Weights of a small transformer language model.
Size: 15 layers, width 160.
Each number is 128 + 32 x the weight over its row's rms, rounded and kept within 0 to 255. Layers, rows and columns count from 0. Numbers have three digits each. The size before them is the row's rms in percent of the matrix's.

# layer 2 attention value, 128x160, rms 0.187, rows 0-127, columns 0-79
105:140126109168147135102101117129076099134129145103110152098137182107179147145209133109137126176137137097104128145149139151138195157130089139117155162122094087113156181161098146150123105162144114135122091071133096086089100156139095104135152186
100:142139140132168145078149088149094132074139160089184151112120096157113124187116102177118050084117207136129136089120179125160155154076131161121141093091132105067095185128109128171127169132130130159149061103160129118174078121070135127129091128
107:122125121076163148114161135156136182074065151101117108169086108119172102133088117105171137146170178073127156146161118163151130082108123132149130158108127071131142171155159123152149134114137136137161085074131128117164132102088110092155155103
101:109078159112096148122178087125123145146115151101148126083169127123148083112136133159148068101105109118093153166112138140069110116152141151158102109087186109128173135181123167155133102135157102129104090203065134196087101124146160119082091094
101:148158159092145182098100144146118218126101156158168143173122171126132091106110121136061179163145111151148125113181145081112175126103123117108115059131129080133176083175134170113133165098172152160157147127124126127133143151054147158159116088
092:104061093196124119118146153143100106138169147117109143110139144062132133155116117153184148165136096036109125095162110118093112138108188167094088143077137094106170108191079162182135113122151173133092173104110161145141167167085185120132102104
097:119135120163096095062112098149172121173147080144166088130150141140079160140107142148148102077111130096071148120105181124096123138165100099030077202120073115142098119105167164144145105128093157115106134125155130207136072149117124151145116131
100:161171174138123123136205089112146129121130147192135116081130048153084070132118078129199091173082144169121126162136148164089119086112141093115139131134139113105129146114094151126169110131078150134144114145098145107108173147088097119172134137
096:175132154105150199110117121101107194132069175122078167115167093080119130132097102104122131098150166102170142129120124135163203104117198174134107169105130087148162168079067147118121141156106110189107040108133201093101160132092145162106156146
095:148161096169156123198139179136133055111127093145149163103183110130151127122135159166132198130072154127102149155201134158104166083171112097159122195171141104108134125143103152071106100083129112064087142127165168145117153171175161082100141112
107:126193139087144065167087077122158113116110123142134095112154114102091119134171120107070140140167120127123095172063083132126115132164130086108226138131150151115086172095124126104066057187165168171132155128099121127147162134175083105121113129
104:113139125050114129124180182141112132133064148079149187166191119128055155128143100109150140078116098171174167139145178082119158073107123156119180147178139138184137120133089131143120108120093142175150169141116157128121072131124139142125115088
104:169191129149200098154156234149163077136119053113125102122082126111100154124116195189182143133123128169117111127137160073153106094161179111090166117197087144053145097114152109117144142106116103178094089102144172205134173106139102137150088151
095:129125154165163114106133181098182147150092140091108127200190154155146092173121123144131101134096086171180134130112135017082118138143092113093128163137130084104129123128113151114129139143110128166153167144110110169085107146123142158120120165
092:117142144127097131154109105107112147120159153114189124102107087121136121101112098135161172116128165106128108104094160124077125101103125135108132110121098159078139132182134228141099103103132103090149142067157122134127091132128138158142112138
107:187069147096123165136133119140135159118126158122106150113174078113190156135119197124182142105164160187110144091110175114125162128094119176121124167105118118093091176128100130151168116146175079187173102156050111123146121141146159120154060112
098:062160113175188131124103148176121079080135184157134125108161104200168117122176140112142154142127137094141145135154179154128177132166105116130120117159205128119166124143140072131100119148130166129114155100139102168152111131099127112129137059
107:087092154061086050122113134200143158102109109120133102119101110083120162132101160060120168188118126149149096128127111100108168126146138095126100114120120136124159182119121127137167125144136066131087046147105108148089155123174147096151091150
099:136160151137109104111120127151127145080102126116099094144142147153120124105159141100136125191176077177149104122110141155162119179066171103109090049086159144078204155135124162134129105073130152170180106077107169132219135140124147166182120137
097:144201090106164200110118181117156145144128103175180133115153117171132116127164087128079152224114115156115150176160098122088093154175171141125155146058116120108211128167107117084084103133091091145098164130099156087122134091111156086147150114
094:134164048079116105125111100134106122101215154121106128080137110126115174105143109107110115129098169133144120133170120220097140127115209062142164129116145179151147102124084145116104103178110114118134135166115122147150192113146165105132136120
096:136112093190124174136116193188140061088129114117151125154115174114175142096124106147156144170167073098157113093151116210129092134094140102179094109138101098117133167108124098130150158138143149060062168151114205148141142112110138147129142127
090:089149138077064082084109139097110176166157083146101075106133137096127100077121114148176155151177120115143140164122173110097094115129085120108113166109089100118125167096103087118122073131171152157120085071073131118154122132129094072128116056
095:140118173139077103159116154128142155152104067077064155150137125086151068163139134132144091120120159188159174127131129104115091130102108133150156100127083101111122172153167145149117071076107087171106121068097123114200123127143115150104127113
098:171163133144117095053088087172159146096096140122126151160208127163164167131118141119158061151064134150124135108139166131074110115136141156155078152156128092102155139187131069161135151098160088089151130033166111115094130076086156128166186112
104:161085117138135087108102125174110103073083134148080121131143106149143085111174155089119128113136125152124137144114090122151169151119046085119163111123204108112117136095120133112132100113181131180189194112136039150170155096135133234176040079
098:174099131140173127144097168157136127182163119133122116097113153196139099102171161148136127176133167075139084083099087138144144108180177142157113154137107106172097121150107090041125131076089145102130076178166086178053137136117148156139151085
097:136119157167138168175117139147172127101194141154119128145133134158145086201146151150047159130133128107118151085115164113162161171126105147189114140124160101112124142198152120153078151123191124157133111131137105181115162154145126213178107105
105:163109107222100171101120175117108140160103126077132044187168104145087183116084087181130074092132123156131087137107151139169137115052141133119134143116120133118200099088078111099144157146154184075125078108118173081105085126085119156074131133
102:054126033175133183120122129097137105180108108084107118117123130087055201145111109160172069105143124144119160133149149056094187089139072086154129148163139141123161156073067123127125141131127126142102166057076129121181133158095121140108119159
097:117124160134163077081072131089060117130154101130120158138165202143095082149114096105150130163126090092145192111121095155170123176128160155187113146060151087180122096162072152135170074112125126134159151217179111094154125081126151084199125161
113:151189126059135149188133159124102086164184065097089125124130161079116094147127174097125144127154149165131072105108092152139146161153130157174146143138106151112098138129109112083148061088069159147105146085107113154150218150187160124076136133
104:096147097081188142147121196145123104180149071069140147136132199148095103149155039132179131085102150133083165127083081125136148120123100112199162151127129169098135114196111122106091158119107123137092160133111076130098135085076129138086162126
099:189073160098162115094110138106121085104084192102169128107122118066201146121179117101135158131151157130145139104101147210142109101072204144123127116126139164111133094137111120135096159143223124098175116170113140130148156131086154142135133070
110:116149139163087180126119115096094133164154137086121132112095117120149129158108153139088061116070103155187114086134148074103150175110137145132134109132125128111101146133156086148163138105123107167119163100134134107065156095118128140092135137
093:110158118145157128139175137137167101125086094192152168129104128164087225083143149172149124136120101096086118132122136201082109153170090099102113126122141130067106151159114086165116153122115128119070130098158041160138062069084142105135119133
112:146113138122134138094150150159107050157079124121078167156118145150118118192071120134106136123153090127160143168132122150122142117089140163090141108184093201124130085109101075108149105092070142067118101156166144119121179109151180116204120111
084:176134128122122101162120097071132117181120133107060064116149147166075137091128124052152098093169128164129152094109137147069170057088129167155140089185093200151091121185075088084122108141165145062172140100118110122145069170139106099146145165
089:153149164129089040149164109079106120164096124102108119130105126183099103155176071135098093129204093151135046123138158199132120089114135156083086084106142143116157094137129151111105123137148098165097056107110161104166134137172123141049111114
095:133197156135131100134128145124091159079157099146097160159098137141136147137110091132155095127136154176189165163137155091090136107148132134180070125162140170127115112086137126144122149135108153094171183125070141115114131103122136066083153075
108:124122072176169089115128109051131160112169093086108141173142090087107116099140137104173092122106107186104199120082083141166167084144117078121091168114167147090103144108118130087149128091134149146143151096076095134129114173133136158133146141
091:100134173119112104123126138154163158151138123090181117139149123144148142054069205121118165187120170114103116071155169099123135199142145100119127117098148164147110112165172131128169122080141116096140094097119093168086105108140151139149147164
103:161109175122082072164158146105154142135098152115128069143137174075109171101134136117186122127103111112130146131125157128089111171075134164086174171069156157132133112166174153115113096117147135105090040113143147159152123150122197120118061167
101:062108135133124116119156114109118118106141080164131161180141106101147132142136116154144118136135091151127148164124170088133125109114114118170096150163075087147125174137147054123142115170142115179141172108040158099159120133112201090097115144
099:176141093148161082155066116124131107078127121084153155109123178198125136080123113133151122162132053143135172129138113176134189142141127146095161104159102191100142131130161121114130125136165134141144127107131124137100096154100163114163124093
099:154155159087107135107120087175137162135095121142075151226183138040141095151133157198160125113119094179100113145136161154157104111108158101110093068080139135111163117118147131118155143136126123175122145145169083130085137161125119091120087120
091:137121165053065083201118121118077102149115110151164156144142105127124088084151162103135153170090129073052173054112136113118077190089085089088094115112127136190113104061152078104132042168183129102181133147151103170141127119121118110114187089
106:144096156097122062171165125110143189143141128159142108147154119176136134102103131126143138127131113170145136096146156150194125124125164196136125064070145137125138107119130217172179108157196164162145101114132182119082107118144137177111070142
098:137093086176137103062147153126085139160172116101131134156136107163077129182131140117138132087105115129129138156132144112117173156084168090121055166125111124136102207137151036124154136093136101111119131202170114069159091116126148141129100149
103:110094182120166114143200093133131122113098137103106189193129143125108167089116167146135138117160139174108099151066150137094127139119137159164134148116117148162120111161113088135159107100181079177108115088126076055144170124160125142128094163
093:155210135120108166095117123130085111196218083098106181136091042124096141127164124134145120084082137170166105120180122077112162114140098159156122120116103121136132144114155104127122103149128114111064095111171095110080136150123132143081139094
093:156067067084117107130092142175094202158140066089108097119096162168166187135128172122113184171183151064141151124130128119144072121136096134159096155137098107093089098095198070114139146162116117112155108175160069141130168156143143133111109109
098:070159099149135166071089131116145144147145117111115146118117120098080116097110105177114139088140120130156079126111134089089102126100131068123125148141080101093144134123143088075095167114129144099109139104143075059130116183143185106120199109
095:141164087090139127092116129126129100063122092159140128139131128128128102117187126166084117162142095103088152136112151141108124135132124145179091189059156130089176178124139103180116171143118103144129124103139118122132114087149086126146129110
107:143122101164097152105106213119077095143113142099124112111113145137106140203104116158126117153078103101135129176137122163110107150193143079080101119124077132104114115131112060113128203152128157117123127107229121164090036147150186148175113106
095:138123110144138048160105140070143123138113183148174108092113120112122169153055152068105155156217146091088057087146127214150074107049120153152163111081109096100124140160108162189119076121146145121112148105103191117106125139166187097142131131
077:134146080091130094120085102178152105076105132114144163068149160095115093161128121157080044106107123102154066114129118164142116136110049143104056145131096179132140127105125129096081097118086147157076140152150126100210114088057092174163152148
101:120141153194124100131157077111120175154166142087096174105153124164139105096164126100110120121166119180113096123121190064165128111152104164134150150120144106154116118119064141133126089107110078126095115099102182078184174177176070123156123174
100:106150085044081128149120149167116144170095144131178126184110194135110158123094099151152102126122130170163136167108158088161078072079081147098121113165129130142153140091174110103129182173170197154167105145131169191076096126115070176142120099
096:131129115109203129135143105110182076143164137150048167137120108101130199142117221150178110180096168138147146144078138150109153169126140140154121146116130139169119128097132075102183093130097131115108167102121140163119055180090098118138145085
102:139125143143119102127160162191112149197132074062145138173160131143108117111142104107115140109112106142127121139126101200133093144181123127152142163086113117165121079103101144142176151112122073148087155123171111139144122114122106117157206165
093:139148137170165096090122128148121110146096121111135145088154188089084122139076136086081093136172127147094102138147151140150137062058143105167131087159120075151145208113137095146192141115155120125154124143143150072147097065187149146072153124
097:064161131115169135129129149191090106109112195118161162076135146104124116158177101169102110078117124083160119135174088128112130122118126110124149145177167156064148201174130165146156143094104107099189143069096141122115167129097115072085145158
090:082113122083130085139164133134088096109071116164115070086132084160062116093121154144114152097107121183127115175175149124099086101120136141179117116120144170117130067066125097141138125079136177112147130096155188146042120142133132123097132132
113:172166180090113123156059174083113178072117111170127050047080140093097148085154135123130094099136134102168180090151121185092186138093144128146101103071129146142084082187162174089127160101117118121057126147145150146163124091074158118130158096
102:184227124116041127157056146139073112119094083177138117094085143142087083137162096162119109081101145123136168116107085131161171083096128119111104124163088174138100133164105122181088095150097094162144106104112145123112134050144141218132112141
111:115172139150178182074094105163168093127113113138163157148144093161161132172136100094069148168149169121125161083084171142121143160102143209107092106125151097149177157079168109101189109130119156138150147093120119125197073129127139092111089139
098:138097156136104136114129179211159080096117127124169189150084135131147112154121127145140120181109160148131032171141166100118159098133147110153170118155147186192175101175115128174132138106104092162131138102126135101099139155123077125085129102
088:121144155138113172109146089053107162097103100090079126136114122124101105081133119104139186133167154188049197121099123151135110149118162159141090099131163124187190152119124151142112121061095140095120129181122134130154151123169144137197131146
100:157079091112174120097123094137134117143137107129072172053173179174146138146100167135126147194149106130170119136164126099125092095163123150112124097168114111114103185071126146159106150101135089183153073135133084142136171166120133145071105160
110:117109129118131136155125055113095113097185124088119115113119109088116086135054117107077157119098128138080175128090135062154135070134141122145087175203168142134149111147164200145123130097146106143077159146135132121171077106128184104151130152
100:116075159112131189097192128105100072106103053118132115089107120130187107131095061132146147181065133133151140151151126080127138104178118133089122129114151094128134118161120116119104106158118111172091085152013174064135098138113159152154077137
085:071042103173119083135085166120121138139180134114142108160112127144076137132139110114114093066103167105113136164123120148188138156090145072157105141160091186094169114142192128141133119113155106141126117056167130073099109150123164120147112123
106:108100104116119110154181137104138156133150142077102115133112088133093172159074102094159155146122065162117114150131113138136176120127185124135192071124138150078087121099098147051139124158132136074088176103136131178111136123143158179122141084
092:089117140177111060113147091153094098103136143156131118155128170141058125121148155144186086135096125126100205206081066144088111188073152113091091106159138063112144138134071048131135140135158160104151109163141107147155190178083135108083133111
114:114101107155136103172167142130087112128152132196129144125165103114129173147065133103166147147171090155121121126152131085109165044148124162097110109116139040156119145115167130135147140105119164106117126079156114132174045092163072133150066119
096:169150130091131090132106032143148120176098159114130135128137146085105135113128165098091061113097135182127133160108133144150149083136138114115150123159095154109151132098111123168143129126095123161098115118154145175142159124155103100107154158
097:120139151111047139121118098146143163162177118099094152114146232155105170127143148140136121150130165157110038086141082133137106142157116166140114139129122089119094132166133123102215153094164142161130186048101089173141124102141084097160133157
104:068046140155155135111131129101108102167074052111152122068096094150135133104099055113134121171144187091130113128126128176116140166112096131139132143082123105210123143128155127102143127124141144128092128103090111084122202139104167161174159189
101:142133119127123131188165144090111127114135176154096107149124134135095175132092171168085118077104128159138211082122120119134146117117206125142113125100113105194145089164068148101117137136086144146120141128135089105121079147165135142108121138
097:149149132193142182114166107142104185109150093154133048141125111131085164143150115116105048139152088151170128108179177112176094156067103202133129153121105111112142155184088129156156121144072135125102195107123163151113115100105150134109130190
110:152123143161165106152145104128091094170179137176099173178119072084144097154177116096133130138106121149101140124113117048104089063186151150124111133121145126150167122142131170162112092190144169130160161100119101073141099089138142101140092117
091:151170161113147152162116132133180143118145097103133107157118135175076150110146140192106125090121123155138150115066104079216157109083156104073130137098106163105149061079177169050109073164071161104135139131117133147087078222167159119123114150
090:157153153076136107093120131117131129155182154223108143123123145126041135159114135114138143102166084103141127165188110172129141118140160154101094163111137093190095168132168118112091158092160143192126126151141109166137177103124144104135146108
110:093095170109158106067093068076128068122144134070156147181149186167142129083186105139142149160155154128117181098122167165076152078131105170064111117146146129151147118116171118069149139120145106100153153183163145130134098096140137101135156135
106:128172082199142135203122110172105086129072187085113055137069092130131131202120123107170143099099132136090093101091125122134150101138084111107192130077190123152117089152110124124138184106062108111093121172149164114122067124140149134120155096
102:187135162123097091157129116130163155138124110091129184112130165183158102143070145140159147152154148097139154079133154153110116134191109148148159144124138166129111170130111136146150128061154125129081144072107188047102128116082153085089173173
115:175164098187120133087143163129135142077143079071123147103067199146164115111136107058172112157099112128122039114168110110099141094159111140143180122087104053053142185121151132118153100097168119132138148139134128115049126142091083119112140085
093:163098107102148167112130119091125134171114120134117092208098160161122168161192154105173110185148095157093186114159112109138175143106141094070115111101141108151166157108174162090106138114165155125114089078126102140132159133183139100096089122
111:149110118135170139160168090082112154192128178088130180185148102061132117167153167102128152105139138183147128107148163239102141100155144138081083116154119130158160114129138148146176126159160129125172131134119156128141084130175145134131146169
092:113115079149113185075109114131092124192093114049090138125129129123120154163078123184123132180151175146195083126106115124141103099114140091056131132166136121137127156122145099106141106166186168085176146114144032132122101131175126163097111159
097:089151165111101166124137145083102101060139104095190069133119156136158147098235112108099120132148096056154127134097115108175176185152109149143127110095111141091065112138118099157141086151160091150099113119111123108109169112155118101132136144
092:173163146079165114193109131118123176129154171153099153129136138151135140145110130126109129139144119100079149093108122098127095106134112115085094115081103072105102117122155071074114120107169207103155125168138110183115150076119078116097105185
103:155105139129114097104097097089108098099081180090108159141153135176181150077112157093106130082161103132114138076096110070109136174098146161130137128134189075127133173148175090151159109123126160130115155080167133143190136125156152088146137118
103:087104134115126066118101143134141141143124150176142152096137134174096114156084105177155124103124149110092067089095158148126063105104169138187138091165095092140166111163067133093122165159143144167100161212142068106116150158084134186152111190
102:114105177144113157217126152118158155090124111096116122156155122084098073085122113103142076107193103080097119122153090171125101123075111170089099153157159084145158122097082130168142135118109174190112152107113095150164064125140106071159150126
106:127100091175177138148148127103148154076092095111146162157110169155085108130135102146100110113151110064123128154119124116156169117139121153150139215166171098126164097165138117150067139111113089155115140145135107104082151093128111129112114129
112:086157115102091107183095136150169160174105104095125115143100173118184138118092181116131146126112143139165062120173138172124064123137092111171160182154122094110142188131068196102111155175125120134078127156132099157184148093139125128117128131
097:095106177054079168109170096148108103049147115126109119136126124079122120088123081094093186067148092074110223156078095077116147125117149161158161139150083120107094146140079048176161117102197122126147119126137135124143106112141149160096131104
102:135094107187147159164149093130132129123115136158135088159139091129105106157114125121118122125131198123114079140113154127138121055148103126108088131155136131196129074116140070163079180117133198113087111105067180103119150145157142163159181141
095:137115130093147088107101117131148046077119176090117088158144156115211089198165144112118128080139101106090205114108199136121134075156154119176102098152108092151158085092147083118135127112099121110131109104114130130118100131155060122145089153
098:124143096191069073128124075158146153153099101082131146137113129135129118201150076158117166180131108120133139117073177100131040139143074125121123130139087112059111146123117118099154096125089098089142146136180104097148136107175123136087188129
105:078116076152180116148095140169102140121156201090139090156069052114108137119133103072178201160155134176080094156123166119131082085109140123107113106073111130108167118106135132072119150124089143134130070102133137046197113118187166150132090144
091:162121111106140135131155138103116141104097104124092146133141135174167165166081097174151119120126138113164172132173149094129137106124091135156109157143168108179151109150141092107152131147167095160089058120158169197162131074062115126153108142
111:127153095058088141090152123118133129098169175155102091086168152123159077070096120130117168081085136133111164171082095064154139129165114091115140133061161154083112099164087136157046121106159103109057128115165204143144115173134152119189171106
089:156165111122158169148135175131166124093130117121130144189142137146165110058112111109117184168116134165168186191111124061176121171174138096146173100149084106079100126160155094121079124159166155108156171123114112134126131084148096140173122124
109:129123106147090117095136117131121100082122155086104137191122066150117115184108111145103138194116124062110149126121140128069168100104113141104102082136147144148143098168151106103194108140091105158091174144143117114135143123169107171071106118
104:113092109157127093130150157118115121120110089141122103108109117078104083093142133103115166058144083133126174129124155096161111141129085122105128178135128172058129077143120119195065173081108127146126124152105125152188175097086101036162124130
089:132162101115090141167071154175165181113117114143110174170129045112116134145125095137087080067164141037129089058163109142130168167145081126157094145125088094097104132092136098128108165174181162123131095081147111182091069111132159135143159064
084:156149124092100167106108136116128075107169098152077125092156083132130084076056088083155153145063173130154152139107084086141089167143133098145109143131121137056114093201121143151143149136119096131111064144120236172118150104182158152077137120
100:097144094153118146193186118123141176111124114088162110125132145089142109108130061140139115043180150148120142124095140063114167177137099109126150122182120156045138113139123071153131096127174114086057092180114117118102143146065158104144138139
108:125169096085156134102071176118075124136162118118152146134088125104123127099126089079108111069102130188136113119121133197132195197142083140182172141143121134129102105152123111147087177164141098131179098146090190106157098129089116148177106110
092:123126099142066095180172113117093101120105084134134126138105187173128128096089063189175122149079146152121097101135217126080140152119188150160157127188127112094101102157116137138139107091178098155147165121129144122162186136073110116182132147
123:105095128105175146134105080118156159137122127117123137120100107071112120073077104142137110155170115193094132173093193115133126082130162137089143182125128128134132102092168085147156099172174145164150107143091097172142103101121161132163105144
092:135106142127131128061124094196093128092149115092123058196104170139155099144131128153136124116055136121143147094086156115110153147068084149137100161134092132178036149157073096118092112129138143137117117143163169089153157126076120072100135142
098:180107140153158103131132104148152052157137127132136143143142093087171125149188147116170137114170107160191162123136162125089156125065151140088129111111105100120122148110136197164174115130131136079101095156188137094154148164130129090135137180
103:096174128138100161104164126125165117107070137135080117117173158168128105072094146144128119106104128053182072145094131169102084178134125165131127168115059121123127171144137147126139141125134102120101081095182110091079123097153132182090161142
096:169124141068112061132118141134096089152161085161131154119172101134145121080121136099155166096148109092092161109150177165143145154124135119140134140169071140103069127148133114108102145158109130123187122125125180144136094106069173149159139122
100:145108138164157124106062116122105099142166120131117097184123086061122097143144138099112096141152170161143182117127114144135127105077089103125141127081082147100168061143109083137157137153125107072105116173137115130112146120142210120110077118
111:106188142133095150129082091168141105172110070124108143134125142153145151152160133102151141190147082137191139129138171158158099115135136117097186125113101099127143185068113161083192185118152153092138125137116044144149125150149071123160082168
097:147150083141153108094110148155101207171125121099195128089124199142179162120139158129125145138156084121143088121092139109114086138090140117122215054071114132094216179145167114143174126119079128151161166163111084125137151098111160157168107117
102:057132108204121137161122098129095105191158115112119152184126129139102139101089180117080135083128161126092135157137148142152152071142165112084129152134095157120140104114146160132098120098192119174143147169102114130187085113111145139066156113
094:173167132124160141117129132104144173122188094137189121135162150114146123094101063113089109116158130146156109155172171157128141084142211161153159158173151119110160125195204146164099152070146108112077159152172142113059137128157166143112128191
116:094175075131150159160151168110162138127087139130137072133137169158174197095144186122167118180129099148134134115106088056170168191117092123201150194173116124073132087184112165142134160179143078116126082104156112118138115126078148154088144088
091:152080113124197104121169176097135125109077169154171122152075124113153137134132190125124096146152087166104097161175166092105126110141087117120125102145122075147182143116165108152162138161164080147091178112101164120185138128158155044180086176
102:168165109175142081127150155112121147172108173139105068104134062164149111106165132138149102158128123121106125163094117096148103145145180125155152142128111212128176157113123095098088130124070151183151092096080188153112130159116107121151114104
104:116125114173167089071155075143177161126092194147145153154212148117121165197142169165149150139147121125093149151131129175186090106135133167155120113174149116085162186071130092101178144136121095173171122161122129124132132057090104108103096138
100:169189151083133107135075155118126121123169115167122149135205112160171157139148168118126145137092149110140140178127125133080099179135137041132137129153131219087086123148138111137083161090122116170149044134150148111094099123083043129162114134